config = dict(
    n_layer=15,
    d_model=96,
    n_head=3,
    n_kv_head=3,
    head_dim=32,
    d_mlp=128,
    vocab_size=2048,
    activation='swiglu',
    norm='rmsnorm',
    norm_place='pre',
    norm_eps=1e-05,
    positions='rope',
    rope_base=5070.0,
    rope_fraction=1.0,
    qk_norm=False,
    attn_scale=0.177,
    bias='none',
    tie_embeddings=False,
    parallel_block=False,
    extras=['capped logits'],
    init='normal',
    init_std_qkv=0.0687,
    init_std_o=0.0,
    init_std_up=0.0687,
    init_std_down=0.0,
    optimizer='soap_variant',
    lr=0.00487,
    beta1=0.95,
    beta2=0.95,
    weight_decay=0.0,
    lr_head=0.0054,
    grad_clip=1.0,
    warmup_steps=200,
    schedule='wsd',
    decay_fraction=0.581,
    decay_shape='cos',
    final_lr_fraction=0.05,
    batch_tokens=[8192, 16384, 24576],
    seq_len=128,
    doc_mask=True,
    train_tokens=92540000,
    steps=5986,
    dataset='wikipedia_en',
)
Each number is 128 + 24 x the weight over its row's rms, rounded and kept within 0 to 255. Layers, rows and columns count from 0. The size above them is the row's rms in percent of the matrix's.

# layer 6 attention query, 96x96, rms 0.333, rows 0-36, columns 0-47
size [ 86  81  98  83  94  86  92 100 125 106 111  99 106 107 112 103  89  91  81  99  83  79  95 106  96 115 103 105 103  99 100 105 139  86  92  97  93]
[[164 120 130 104 114 110 134 120  85 119  97 166 143  79 140 106 118 152 101 115 128  76 129 107 149  90 124 127 186 108 125 111 137  77 109 108 135 148 178 100 131 143 104 113 116 140 156  98]
 [128 126 136 140 114 128 155 121 130  92 142 165 104 147  63 147 106 141 132 121 152 112 109 125 130  84 135 116 178 139 136 171 105 100 105  92 145 120 167  90 141 111 140  87 149 122 164  95]
 [115 132  89 115 160 142 115 130 154 170 140 127 105 154 142 109 136 149 133 140 133 124 130 133 152 132 140 119 131 148 128 124  66 143 105 119 135 155 153 163 117 125 164 138 135 152  89 165]
 [134 144 140 155 157 195 153 160 123 133 123 154 133  98 137 122 100 163 148 166  58 140 136 137  80 132 154 152 100 149  97 137 126 138 143 111 134 114 107 129 138 105  76 122 110 141 119 161]
 [126 126 134  97  81 136 158 111 125 159 152 127 107  86 139 174  93 125 161 115 103 129 144  84 147 113 136  96 159 137 141 117 135  95 142 103  75 108 130 142 122 123  94 162 145 109 160 151]
 [ 96 116 123 135 116  90 140 139 123 158 133  83 121 102 129  67  79 101 131 147 147 137 158 122 140 100 107 138 134 157 126 127 151 171 125 105 137 158 107 164 105 107 158 151 142 199  95 142]
 [116 131  86 156 116 155 163  96 100 138 175 150 136 103 142 113 123 147 160 121 143 119 157 147 114 102 137 118 126 118 141 118 111 133 115  99 174 152  99 137 161  97 129 121 117 115 146 160]
 [139 110 138 121 149 119 153 143 117 175 124 139 171 143 134  84 130  88 143 144 100  99  86 126 134 117 172 135 149 116 128 149 139  87 159  84 138 184 108  93 155 128  95 137 114  74 116 145]
 [105 118 101 134 138 129 185 170  93 185  59  92 100 138 110 123  78 121 138 138 106 130 108 110 167 124 153 161 143 126 111 110 153 134  99 155 164 120 149 132 120 100 148 131 104 128 134 180]
 [175  87  92  73 118 138 131  86 145 147  93 122 110 140 123 157 155 141 112 115 147 153 126 151 122 196 112 130 180 103 131 113 159  88 134 158 107 110  93  95 111 151 124 137 124 127 116 121]
 [125 142 129 101 134 158 103 124 130 128 116 119 140 180 140 141 132 149 102 101 120 112 114 131 164 111 151 114 162 113 149 160  78 146  83 110 158 135 139 134  97 173 129 159 142  78 139 111]
 [121 108 103 136  98 133 154 153 146 112 142  77 129  94  99 131 178  93 112 160 101 105 115 114 120 142 121 157 137 158 131 125 131  89 128 157 129 148 133 148  60 153 117 112 125 154 102 132]
 [115 153 125 119 103 157 188 108  84 126 114 138 135 135 118 149 103 150 153 128 121 142 142 137 133 139  92 133 134 136 123 115 169 114 133  87 110 116 117 129 127 172  80 113 137 137 130 102]
 [116 166 122 155 106 110 149 109 105 145 147  88 151 143 127 105 126 187 171 129 150 160 137 153  94 103  88 103 131  85 114 114 159 163 110 125 131 128 143 115 174 122 129 129 138 102 162  79]
 [ 85 127 132 121 131 176  75 144 132 157 155 144 168 128 117 106 125 121 146 113 120 142 117 138 157 139  78 123 156 106 134 121 103 153 109 136 120 110 107 125  97 130 168 161 119 191 162 137]
 [121 106 167 141 177 153 165 123 123 113 169 141 158 130 132 112 131 113 121 152 110 139 116 165 112 117 143 130 118 116 145 141 120 103 137 147 164 119 143 173 173 131 150  77 117 119  95 143]
 [137 117  99 157 143  95  90 152 111 148 157 173 138 129  71 180 105  75  87 148  78 112 144 132 143 160 126 110 120  89 145 116 112 124 129 150 139 125 147 128 138 153 114 144 127 135 135 142]
 [138 112 120 115 138 146 133 112  65  94 131 167 119 162  90 127 122 125 125 133 100 132 110 141 136 147 140 110 122 131 118 123  74  83 111 165 172 101 132 111 132 115 141 142 139  94 140 158]
 [114 133 160 162 147 132 117 123 147 165  93 107 129  93 107  83 140 137 149 115 161 128 152 147  91 174 132 146 134 126 113 161 162 125  98  97 118 153 131 125 127 145 135 151 169 135 126 140]
 [139 129 103 127 125 121 140 123 147 157  97  96 114 118 138 110 129 184 152 131 137 137  92 113 139 157 148 106 120 156  98 110 162 108 120 100 119 121 112 209  61 142 120 121 165  99 102 145]
 [128 156 126 129 156 132  98 118 170  82 143 159  96 143 123 157  61 160  92 168 107 136 132 142 139 146 115 126 109 141 150 113 149 168 140 134 132 112 122 165 109 158 150 155 148 122 101  79]
 [152 111 159 122 123  87 103 144 128 102 167 160 142 138 128 162 109 157 143 148  85 134 108  91 128 114 120 135 105 110 119  83 120 128 148 110 112 113 110 106 142 141 147 160 136 127  92 132]
 [139 181 142 106 151 172 160  88 126 115 144  95 122 130 124 117  75  88 126 121 125 129 145 146  86 124 159 121 118 139  85 164 131 111 153 112 168 114 125 148 156 136 114 136 159 145 137  47]
 [110 152 150 108 152 108 118 131  76  99  80  21 123 162 131 119 117 130 124  64 133 111 114 100 155 113  93 115 137 122 130 103 130 148 152 112  95 132 105 117 116 154 135 135 149 148 102 125]
 [111 143  89 126 142 122 125  94 131 128 134 158 134 170 111 114 142 117 172 152  98  88 127 144 120 163 116 127 123 150 111 147 154 153 145 111 165 121 118 100 120 161 158 146 147  66 116  95]
 [116 137 125 122  94 108  70 100 147 132 111 152 161 124 188 107 126 145 165 145 165 128 134  89 120 137 138 151  67 146 142 108 137 156 149  84 144 124 137  93 114 145 123 150 140 117 138 153]
 [117 113 124 124 127 105  57 117 116  88 168 119 113 149 106 143  95 126 170 121 142 125 200 106 154 164  93 122 128 154 135 105 140 125 135 153 148 145 147 101 100 178 143 142 126 139 123 145]
 [140 117 106  71 129 104  75 178 140 147 134 153 142 164 106 137 152 150 105 144 111 121 111 117 134 142 122 110 134 146 112 142 131 140 141 131 106 132 161 167 156 166 124 129 140 124 155 129]
 [152  94 150 138  94 132  96 118 122 136 109 182 153 188 120 141 166 115 124 107 182 122  90 131  97  84 161 128 128 109 143 126 135 124 118 137 165 157 137 121 137 124 144 134 143 155 174 129]
 [121 118  96 125  98 152 147 182 126 153 117 156 126 126 146 153 168 145 161 119 128 160 141 102 144 163 110 105 120 159 141 158 126 143 163 140 118 128 111 103 116 136 135  69 113 101  77 118]
 [107 148  88 120 138 191 101 104 108 116 113 147 144 142 108 140  75  98 145  68 137 148 136 131  73 132 135 127 127 144 137 104 153 151 124 150 125 126 118 124 124 123 103  97 145 123 106 118]
 [144 107 113 185 136  84 127 149 125  72 102 153 116  87 105 137 117 118 184 126 141 106 144 102 140 103 121 148 117  91 150 106 134 118 130 152 165  80 119 143 110 103 144 130 136 189 137  94]
 [131 164 148 132 187 146 122 129 118 148 109 149 160 147 114 129 169 123 141  61 180  85 126 132 125 134 136 125 143 136 150 122  88 137 120  99  70 150 111 106 153 149  84 117 118 102 143 114]
 [116  88 108 119 100  81 157 101 129 120 146 134 131 152 123 166  83 153 128 177  58 124  72 110 161 132 133 126 127 158 116 118 150 131 148 104 173 115 117 163 111 131 140 153 156 134 104 111]
 [132 158 125 168 120 152 136 105 113 111 150  97 145 139 143 142 136 160 117 152  80 141 110 126 121 125 155 167 113 114 124 101 126 136 119 139 109  88 106  73  97 141 147 218 105 141 111 135]
 [125 126  82 144 103 116 132 115 140 156 173  92 112  72 105 117 126 113 132  93 127  83 139 115 132 158 133 130 122 141 122 105 157 132 125 101 139 151 175 121 107 153  95 124 111 153 134 104]
 [129 119 116 116 141 152 151 116 149 119 147 118 165  60 112 126 107 109  85 107 142 114 116 112 119 157 137 114 140 158 162  90 111 157 102 158 131 118 140  96 154 135  95  96 114 106 162 171]]
# layer 6 attention key, 96x96, rms 0.355, rows 0-36, columns 0-47
size [ 86  86  83  80  88  81  95  96 116 112 117 109 106 108 117 107  75  87  86  89  93  97 109 121 106 115 110 100 109 100 103 118 107  84  85  98  87]
[[115 119 113 139 128 132 122 118 146  87 140 140 137  65  91 146 166 122  71 148 105 113 106 124  68  99 149 170 122 139 123 120 134 149 150 146 127 103 142 158 118 163 126 117 149 135 157  90]
 [108 173 125 103 123 116 123 120 177 118 131 143 136 148 140 143 165 146 114 135  97 113  88 145 100 121 141 177 110 105  89  87 107 148  99 105 142  70 125 114 113 127 112  76 140 126 135  84]
 [ 97 124 111 118 103 145 137 162 146 124 168 118 120 152 165 128 128  95 127 154 142 135  93 116 148 125 111 111 124  95 120 190 114 140 146 156 152 138 150 108 123 143 108 189 125 121 123 166]
 [147 100 125 134 102 158 163 170 163 162 147 122 124 103 127 142  97 140 134 199 132  81 139 128  97 132 125 132 125 138 159 162 112 104 143 122 127 145 115 103 106 118  99  79 108 136  77 123]
 [110 101 174 126  99 108 152 127 159 139 125 123  93  94  92 163 126 147 181  88 126 115 147  75 155 114 131 133 124 157 114 115 139 103 113 132  97 109 139 124 137 122  91 111 139 175  93 146]
 [ 95 129  85 116 124 108 120 145 179 136 117 113 145 160 146 120 100 112 111 153 131 114 144 143 154 115 141 119 117 126 128 132 131  95 138 102 119 126 156 135  77 136  82 104 119 115 134 174]
 [112 159 116 140 159 147 168  89 136 122 168  88 124 133 148 111 168 105 114 168 120 159 145 144 158 126 121 118 154 103 126 153 103 165 130 133 151 122  60 177 144 159 144 119 105 116 115 108]
 [112  63 104 176  90 122  99 149 115 119 124 177 159 148 116 128 105 142 150  95 157 126 119 130 100 139 178 153 138 111 123 120 149 103 104 110 149 170 114 155 146 124 112 116  93  97 116 114]
 [136  99 112 108 142  99 124 133 160 147 102 172 145 171 128 106  89  85 146 122 118 120 136 148 167  93 147 110  94 140  89 151 122 132 156 162 133 102  92 141 110 134 111 108 115  71 130 118]
 [164 114 151 159  99 110 116 113 117 146 122 157 146 137 141 100 109 144 148 116 155 144  75 127 120 110 141 161 126 121 108  73 128  85 138 108 107 154 121 153 110 137 123 171 150 150  87 125]
 [138 133 161 148 133 135 131 117 119 147 135 116 160 119 116 124 142 138 128 117 117 123  67 144 150 123 106 178 104 134 113 134 110 132 145 180 145 128 136  84 126 138 136 158  87 121 139 160]
 [147 120 125 112  86  89 172 122 115 132  88 111 108 121 106 124 115 136 115 140 114 164  99 112 124 163 122 170 135 127 118 136 134 132  97 122 150 117 140 107 101  72 164 157 140 116 207 123]
 [102 120 152 153 132 117 122 140 142 140  87 137 101 107 130 104  81 132 116 121 118 103 127 143 159  81 168 115 182 163  97 104 112 148 141 106  97 145  78  86 151 131 106 107  90 139 168 117]
 [ 82 138 109 134 136 193 124 139 117 139 118 125 150 132 153 105 136 131 174 115 142 162 108 162 117 126 122 140 100  97 118 125 127 186 126  91 125 122 149 150 148 126 117 132 143 139 163 129]
 [168 206 122 168 106 153 110 137  93 155 139  95 157 159 157  99 107 129 141 176 114 118 145 132 150 125 112 118 115  97 101  94 143 115 149 115 106 124 105 119 128 169 139 160 131 142  75 132]
 [140 100 141  98 164 129 151 131 158 120 108 166 117 148  95 141 110 106 104 171 129 119  92 172 125 168 118  89 122 107 175 143 121 138 161 171 123 126 139 124 131 100 130 124 145 140 145 102]
 [109  97 129 119 144 135 108 158 121 169 145 149  65 100  89 152 122 124 112 139 124 108 121 113 102 115 159 113 108 140 149 113 106 178  93 113  96 136 126 133 187 107 138 101 117 160 170 147]
 [127 124 113 110 148 157 151 160 100 125  86  90 116 128 154 144 137  97 123 134 115 119 144 126 153 146 133 141 146 173 137 134  91 149 134 103 132  77 163  97 205  89 125 109 176 138 147 127]
 [127 147 121 151 131 185 126 109 126 125 131 164 151 129 132  90 119 145 120 134 164 189 144 189 115 120 141 146  78 161 129 133 140 149  90 148 120 150 116 113  95 138 107 184 178 107 108 146]
 [108 131 127 148 129 151 128 116 123 144 139 128 114 100 129  89 135 115 136 182 129 118 139 141 135 100 152 131  84 160 106 129 157 131 158 196 165 147 152 119  92 157 132 130  82  89 112 106]
 [127  95  92 104 114  95 107 130 169 118 139 131 156 125 126 147  98 116  78 155 136  98 102 149 128 148 137 139 100 110 122 178  98 122 141 129 132 158 179 146 103 160  94 109 120 126 118 118]
 [127 137 123 169 146 151 108 103 108  99 127 117  88 127 139 156  99 144 149 152 119 127 129 101 139 140 151 107 107 140 130  95  60 157 147 108 134 117 110 108 180 127 115 116 111 116 109 143]
 [142  94 169 109 122 154  94 157 126  88 119 181 167 124 150 140 146 140 156 108 138 116  95 143 106 145 122 167 116 142 120 134 114 149 172 132 125 132 170 128  93 131 153  84 127 112 108 152]
 [143 115 130 124  86 123  85 151 157 165 161 116 167 127 151 133 104 117 123 145 121 117 147 145 118  97 120 129 106 133  97 120 171 177 118 125 153 163 131 157 131 176 130 171  84 135 121 154]
 [109 155 104 192 112 135 119 118  81 120 107  89  94 129 138 105 145 131 127  89 143 143 145 123 116 135 188 112 129 145 135 136 135 135 116 140 113 108 105 117 169 175 124 140 158 102  87  71]
 [ 87 116 157 192  76 148 137  90 133 120 125 124 157 126 192 163 131 113 112 123 164 128 152 153 103 149 104 126 151 131 155 142 158 138 162 126 129 136  89 144 119 122 123 119  94 118 137 141]
 [137 166 123 138 117 123 118  99 170 110 122  81 135 133 134 150 120 110 107  82 114 126 125 103 120 149 146 174  98 106 135  70 117 158 134 116  82 107 131 109 136 116 116 104 102 122 120 114]
 [101 123 141 135 159  83 150 139 118  91 171 150 129 102 107 158 108 113 108 132 174 126 120 117 128 130 103 177 176 142  84 116 128 113 148 158 145 145 150 119 156 131 155 165 127 121 156 133]
 [130 132 132 180 125  74 130 109 137 164 112 130 134 145  96 119 125  91 102 124 139 136 141 156 128 138 131 105  98  80 134 145 149 133 127 190 157 132 118 149 102 164 128 148 119 168 148 101]
 [124 132 115 159 139 170 125 102 149 145 158 134 135 186  93 141 185 128 124 112 141 119  82 108 154 150 124 112 136 150 134 143 123 139 150 121 138 137 142  64 150  71  97  85  99 119 145 112]
 [157 135 136 123 137 127 124 122 120 182 142  88 166 154 134 136 159 142 108 127 135 160 127 162 140  99 142 106 105 130  99 110 111 130 123 128 128 144  78 114 109 134 110  93 115 123 121 112]
 [124 129  79  97 106  91 152 126 160 155  97 137 133 172  89 140  85 134 148 138 152 120 124 110 153 162 137  92 109 126 120 137 142  76  69 118 101 125 126 149 127 115 163 116 127 143  85 129]
 [ 95 115 150 132  90 115 103 130 132 174  96 140 143 153 152 104 187 124 109  66 154 120 121 180 125 100 162 112 140 122 145 116 120  96 115 121 103 109  99 131 147 138 100 120 115  98 136 166]
 [163 179  99 103  92 158 131 113 129 157 149 151 120 148 129 112 129 125  91  90 130 110 168 136 141 146 108 127 124 147 114 135 173 107  96 154 128 166 181 141 124 117 153 115 108 111 152 109]
 [151 167 133 102 125 140 120 121 103 176 117 134 120 141  91 149 122  54 155  92 121 164 103 118 112  96  83 153  84 132 133 155 107 180 116  97 122 103 152 165 143 155 138 139 125 136 111 128]
 [141  79  94 154 112 104 133 122 136  91 190 102 100 107 123 154 123 138 116 172 156 114 121 103 156  99  78 163 138 138 141 113 131 139 140 121 156 117 134 136 163 125 139  98 120 153 147 134]
 [127 133 122 112 138 121 159 119 114 121 126 141  84 102  69 137 100 102 114 165 101 100 105 165 110 110 121 114 147 118 135 115 135 116 103 104 102 110  63 143  92 112 124 140 143 112 120 176]]
# layer 6 attention value, 96x96, rms 0.393, rows 0-31, columns 0-47
size [ 74  84  84  92  79  83  89  92  80  80  80  77 102  76  86  78  75  78  94  84  89  74  76  94  79  83  82  73  84  86  77  75]
[[142 111 158 151 126 125 164 148 130 123 138 136 130 139 204 119 125 124  95 117 110  89 150 132 175  98 131 127 149 108  99 137  92 128 141 121 125 113 132 163 149 107 110 121 170  73  97 131]
 [130 137 145 107 107  92 171 108 140 114 112 122 167 165 137 145 130 121 118 151  89 123  89 172 120  97 132 153 174 111 102 114  93 103 149 120 119 123 144 146 101  90 125 107 150 116 119 126]
 [117  82 130 140 163 133 154 122 131 113 121 127  88 150 163 123 144 114 107 119 151 149 192 158 123  75 128 149 112 109 140 171 145 180 162 137 117 136 108 122  90 126  99 110 109 125  97 137]
 [ 95 133  88 130  85  90 149 145  98 171 109  94 116 123 148 111 116 122 143 111 110 108 135 194 115 139 147 134 151 139 146 128 146 142 117 123 144 138 105 112 146 106 100  86 170  94 115  94]
 [116 107 116 142 140 151 148 124  94  72 126 160 113 110 144 135 110 102 114 155 116 142 106 135 118 122 121  86 117  70 152 107 145 123 118 151 137 176 167 157 126 123 124 148 109 105 112 126]
 [152 148 109 141 105 138 114  95 148 166 132 155 126 126 132 140 126 145 120 114 123 143 179 134  83  92 101 117 105 142 110  81 108 125 142 109 101 165  93 200 118 122 124 139 167 102  95 123]
 [100 108 122 151 141 125 140 115  63 121 140 136 124 150 127 111  87 136 128 136 112 124  72  59 126 148 129 154 137 129 146 111 103 155 136 122 146 127 148 116 139 100 115 119 167 121 106 148]
 [ 95 111 165 136  94 159 181 145 142 129 109 104  97 122 115 110 108 150  92 144 144 139 152 183 116 107  89 131 130 170 124 150 106 163 141  99 164 112 118 105 123 148 135  98 135 118 151 130]
 [172 139 180 159 169 115 113 176 132 120 153 130  87 117 110 170 156 117 125  73  94 140 152 110 150  87 132 124 127 136 140 134 138  93 125 102 146 131 117 134 145 142 102 160 137 151 139  76]
 [ 89  96 103 112  92 153 131 184 155 134 133 167 147 108 137 141 126 123 127 170 132 121 155 122 170 147 147 129 131 150 164 109 122 183 152  95 169 131 130 127 102 117 140 134 128 116 133 122]
 [115 120 127 108 158 149 114 102  98 145 100 106 121 107 114 131 126 126 174 125 139 137 129 135 135 146 119 152  61 126 119 150 152 124 122 123 111 125 132 111  76 123 107 155 120  80  88 122]
 [148 100 132  92 154 117 108 100 143 135 131 145 149 139 117 123 136 163 109  85 109 144 125 132 131 123 190 126 116 151 104 145 102 144  89 113 133 117 159 146  89 164 151 191  85 134 141 115]
 [157 156 106 134 131 119 116 125 117 124 126 127 130 117 110 135 134 176  94 107 129 122 143  94 119 115 161 116 120 128 109  88 138 133 105 193 114 147 106 121 111 123 133 170 136 122 170 159]
 [114 101 131 108 160 152 154 165 110 120  98 142 125 129 135  92 105 131 169 128 132 113 100 175 103 128 134 110 174 149 101 192 161  99 144 132 148  82 122 144 124 105 163 100 135 134 124 128]
 [120 156 138 126 123 138 109 173 139 102 108 125 169 133 118 174 112 124  79 165 149 162 170 109 101 109 140 120 134 119 102 123 135  77 126  84 154 135 128 145 139 162 113 109 109  94 114 111]
 [ 80 116 152 119 111 140 142 131  75 153 109 101 131 156  92 175 126 127 159 134 137 120 119 132 127 146 168 129 124 132 159 115 132 130 154 156 171 124 154 124 142  91 127 149 151 138  84 131]
 [116 150 139 103 113 116 119 119 109 134 150 145 145 108 178 108 104  70 174 156 145 122 152 187 131 139 131 114 122 134 101 104 122 122 117 125 163 171 148 140 101 131 105 126 215 132 102 125]
 [143 130 146 142 100 117 129 127  96 148  95  86 125 133 115 108 107 139 144 119 140 115 139 129 153 124 121 145 102 145  93 119 104 115 140 158 137 108  92 155 154 161 177 184 146 145 141 129]
 [ 99 147 105  82 141 104 132 107  98  73 119 170  96 155  87 106  99 138 167  99 125 136 121  83 138 175 120  94 177 109 162 135 148 126 116 145 146 151 108 139 125  82 161 128 118 123 104 143]
 [156 105 126 152 105 130 100 123 105 136 129 130 135 159 129 137 123 111 133  95 138  98 122  65 140  58 162  78 150 150 132 117  91  88 124 169 109  93 158 126 133 120 118 157 154 176 124 148]
 [167 132 136 147 136 153 174 145 139 166  93 120 138 125 131 126 117  97  93 134 128 132 104 177 109 113 109 136 102 155 131 146 129 125 177 138 165 104 154 153 135 127 141 175  94  99 120 142]
 [133 147 152 169 133 150 119 140 134 157 126 131 142 179 167 120 147 170 163 155 159 119 153 148 130 106 148 145 144 142 114 161 104 124 156 156 119 125 101 103 174 147 173 167 121 104 131 109]
 [148 105 115 129 133 142 145 112 121 132 109 143 144 167 136 184 102  94 105 122  94 101 118 105 142 133 128 140 130 125 107 100 107 132 147 121 164 148 144 120  99 170 122 130 110 100 204 133]
 [127 100 145  48 114 105 154 144 137 131 154 149 102 102 101 129 103 173 156  87 102 110 150 108 105 156  96 122 123 140 100  93 102 128  87 168 160  93 147 109 114 132 165 102 133 159 131 143]
 [ 97  76 107 120 120 157 158 127 140 142 127 169 111 141 139 121 124  90  98 142 136 123 104 172 106 124  96 177 141 128 132 133 124 123 131 123 160 130 148 129 141 101 116 113 127 111 126 115]
 [ 94 139 126 130 102  89  89 165 117  91 127 117 147 122 120  82 128 100 139 102 153 165  81 135 146 125 136 131 103 141 108  99 114 128 130 133 167 148 149 113  99 125 112 104 130 120  94 144]
 [143  97 132 123 159 157 110 196 136 146 116 126 106 125 104 104 147 160 133 145 133 140  96 136 134 117 127 162 143  92 106 114 129 130 141 114 113 140 148 151 140 137  99 155 137  90 106 179]
 [120 109 138 118 183 112 123 117 126 121 130 186 106 137 140 126 168 122 116 129 165 126 130 194 133 128 126 145 137 155 117 147 143 118 128 152 158 160 136 124 162 146 120 162 201 123 134 135]
 [133 179 126 127 183 173 137  85 164  89 141 143 148 130 124 145 141 146 102 130 112 127 151 127 153  88 148 140 145 138 148 124  62 108 115 129 142 136 113 114 112 145 121 175 146 144  94 105]
 [124 172 114 106 126 147 138 152 135  69 147 193 174 119 147 115 131 158 121 133 111 147 124 159 125 111  82 114  84 109 100 118 160 156 139 108  97  99 158 166  99 177 118 175 124 140  97  87]
 [165 155 129  92 100  93 154  96 177 143 112 134 117 108  88 104 101 109 112 156 133 102 134 138 160 112 123 169 110 144 153 139 143 101 129 141 123 175 128 125 104 119 107 134 154  80 168 132]
 [138 127 164  95 176 102 135 139 177 154 123 113 125 156  98 122 106  97 130 132 107 106 140 123  87 143 123 109 116 132 119 140 103 126 113 118 116 134  78 169 112 122 119 118  98 127 141 143]]
# layer 6 attention output (transposed), 96x96, rms 0.365, rows 0-31, columns 0-47
size [ 86  97  99 106  92  88  99 108  87  94  90  83 111  86  91  94  85  97 105  89  99  89  81 102  92  94  92  91  99  92  85  86]
[[134 122 147 128 122 152 112 130  76 101 115  84 132 137 129 139 171 175 104 130 157 140 158 145 118 139 136 106  90 104 115  81 114 177 102 138 101 108  98  94 142 155  93 131 154 157 136  95]
 [143 134 175 156 164 119 112 112 176 119  81  97 151 131 157 147  90 132  93  88 145 116 157 170 103 149 151 154 123 147 134 148 143 132 155 127 151 113 100 120 130 179 136 104 115 106 125  78]
 [106 125 185 108 146 129 154 158 114 124 122 139 167 148  90 114 162 118  97 120 122 165 152 141 116 166 140 163  80 100 110 103 129 130 110 100 157 116 154 142  99 147 162 142 146 144 102 140]
 [149 146 162 104 155 118 165 178 139  64 134 134 140 117 101 132 124 153  96 140 110  89 122 110 115 137 118  92  91 127 147 113 132 113 164 139  96  73 118 108 118 145 114 113 131 103  91  98]
 [121 166  97 110 132 137 111 123 140 132 159 157 132 140 127 136 119 114 119  94 135 143 119 135 152 137 101 104 111 142 115 156 106 116 111 140 113 112 111  94 148 151 111 111 115 135 157 135]
 [118 128 142 145  92 119 159 149 156  73 159  96 127 139 120 158 180 174 136 180 136 111 142 135 108 113 118 146 114 107  94 152 139 131 145 137 169 143 132 145 118 164 124  80 164 172 134 160]
 [103 126 145 107  96 130 135 172 159 149  92 117 142 165 131 163  80 121 139 139 155 135 128 121 168 139 133 137 109 131 144  90 122 102 111 124 134 142 135  76 114 112  94 164 122 102 121 118]
 [127 110 185 113 151 120 184 138 108 125 142 177 112 129 132 128 115 101 112 132 103 190 148 158 136 139 110 122 113 145 114 123 127  99 122 155 153 155  82 145  98 155 134 138 137 107 142 115]
 [177 127 116 124 143 132 158 117 139 140 130 146 128 131 163  97 184 145 129 164 123 129 124 127 137  89 131 150 118 149 151 160 111 129  99 121 141 120 122  45 110 113 125 137 106 110 130 138]
 [149 120 110 126 161 154 161 130 107 142 135 115 167 157 128 165 156 122 117 138 124 150 144 147 131 163 143 129 123 145 122 154 171 109 103 137  82 163 179 102 133 136  95 117 116 134 136  93]
 [128 125  95  64 128 197 117 110  92 158 106 134 132  73 129 129 132 155 170 121 133 104 114 133 120 160 126 134 101 133 132 114  92 136 157 158 143 109 144 170 115 133 149 102 179  94 123 127]
 [104 121 139 113 148 142 100 123 156 105 146 131 146 108 138 105 147 112 118 145 150 116 134 145 115  81  84 139 131 120 125 160  77 137 105 126 162 156 173 136 161 113 166 164 181 126 133 130]
 [102 149  65 133 122 131  76 108 144 102 140 142 133 129 167 122 199 150 133 139 124 120 112 116 142 133 146 154 106 131 162 175  96 154 153 155 109 142 118 100 165 145 139 144 140 140 146 161]
 [123 125 150 139 132 156 119 112  83 145 158 150  96 120  99 106 116  64 105 127 132 136 142 150 134 146 152 144 156 154 177 129 121 104 121  74 105 135 136 135 106 127 130 115 116  86 126  91]
 [102 113 129 153  96  93 126 112 115 162 118 108 175 103 114 125 119 162  82  95 134 117 117 157 130 173 133 127 160 141 102 139 122 108 131 142 112 165 154 133 115 143  92 127 107 167 118 126]
 [158 124 109 117 124 146 127 149 160 120  82 137 138 122 154 159  35 153 150 131 115 106 122 106 121  98 161 145 110 150 104 129 168 150 123  90 136  90 120 121  79 129 131 104 112 129 108 100]
 [138 130 134 121 118 175 150 141 138 138 132 127 143 148 142 164 177 121 181 146  81 125 135 117 105 124 128 137 173 124 165  92  96 131 119 142 125 195 165 161 123 174 130 125  85 116 125 139]
 [118 132  64 152 135 123 130 151 108 150 116 189  97 114 129 125 164 124 121 125 114 132 164 125 150  81 130 101 150 134 113 107  86 128 105 132 175 122 162 123 121 143 126 148 101 185 153 115]
 [ 89 129 121 102 128 170  93 118 118 131 100 139 137 142 108 105  43 107 113 110 138 111  98 156 135 117 121 138 139 104 171 143 117 132 104 157 129 147 165  67 144 149 119 113 106 166 152 100]
 [111 151 123 142  95 130 107 109 121 144  99 143 122 168 124 126 143 164 119 129 163 120 104 146  96 112 161 139 126 119 145 130 127 152 116 127  79 132 109 121 140 106 129 170 151 101 146 155]
 [136 132  61 137 113 118 135 138  80 142 184 168 124 111 136 119 131 134  92 192 123 123 162 131 129 136 108 145 155 148 138 127 130 104 144 161 126 125  99 166 123 131 120 123 113 158 116 110]
 [151 157 101 160 131  85 149 120  76 120  87 111 129  78 133 113 131 117 138 166 173 121 121 126 157 143 107  82 154 157 123 105 178 106 122  87 146 118 145 111 147 101 130 123  98 127 147 128]
 [119 119 100 140 110 147 148 125 157 137  90 142 143  94 112 111 157  89 137 121 137 135 151 171  86 121 162 136 127 135 124 122 112 140 122 120 112  91 167 140 151  81 141 131 139 117 107 143]
 [194  57 128 135 145 145 130 112 124 125 121 139 127 127 139 146  93 140 159 112  83 159  96 161 115 155  84 158 139 119 130 146 155  99 150 141 150 121 155  73 141 117 147 156 141  96 151 177]
 [114 136 160 127 170 108 145 143  88 126 127  95 135 153 116 142 100 122  72  94 147 138 140  85 108 154 160 141 162 135 105 153 106 116 116 137  91  57 112 137 137 149 154  89 119 132  88 143]
 [128 105 183 165 158 151 109 143 159 110 162 132 162 138 144 129 146 173 149 121  95 105 152 150 131  96  98 144 133  99 122 147  97 156 111 101 140 133 119 153 137 142 140 138 116 170 159 123]
 [134 187 114 152 116  90 121  90  90 107 149  85 139 147 116 127 150 130 145 107 165 110 143 106 169  98 106 153 151 119 164 138 130 125 129 100 128 109 162 137  95 109 152 145 136 165 127 129]
 [148 144 113 153 107 130 153 108 103 141 123  84 102 164 133 128  97  81 128 137 112 140 163 101 119 182 147 131 109 131 143 118  84 150 126  71 139 123 141 110  97 146 137 146 144 116 125 151]
 [142  96 112 131 100 163 120 106 167 106 112 160 127 109 126 126 211 113 154 117 185 101 118  95 137 117 107 185 118 132 149 105 116 108 105 114 113 159 116 146 135 151 126 128 143 151 137 165]
 [129 115  93 141 101 128 179 101 114 115 129  82 146 122 135 100 159  94 119 111 143  97  78 137 118 198 115 126 160 116 106 146 106 117 140 162 147 174 113 114 137 109 122 104 128  89 137 172]
 [ 96 123 116 124 116 151 131 112 150 139 168 135 106 132 143 150 132 126 123 120 139 137 135 145 115 162 110 110 115 114 141 165 115 155 120 139 113 157 132 151 144 170 167 119 154 155 134 114]
 [139  95  98 104  75 144  84 120 110 139 141 109 167 143 134 124 145  86 128 166 135 149 133 126 118 152 103 151 116 112 123  73 113  93 138 113 132 143 142 113  98 120 176 131 134 174  81 112]]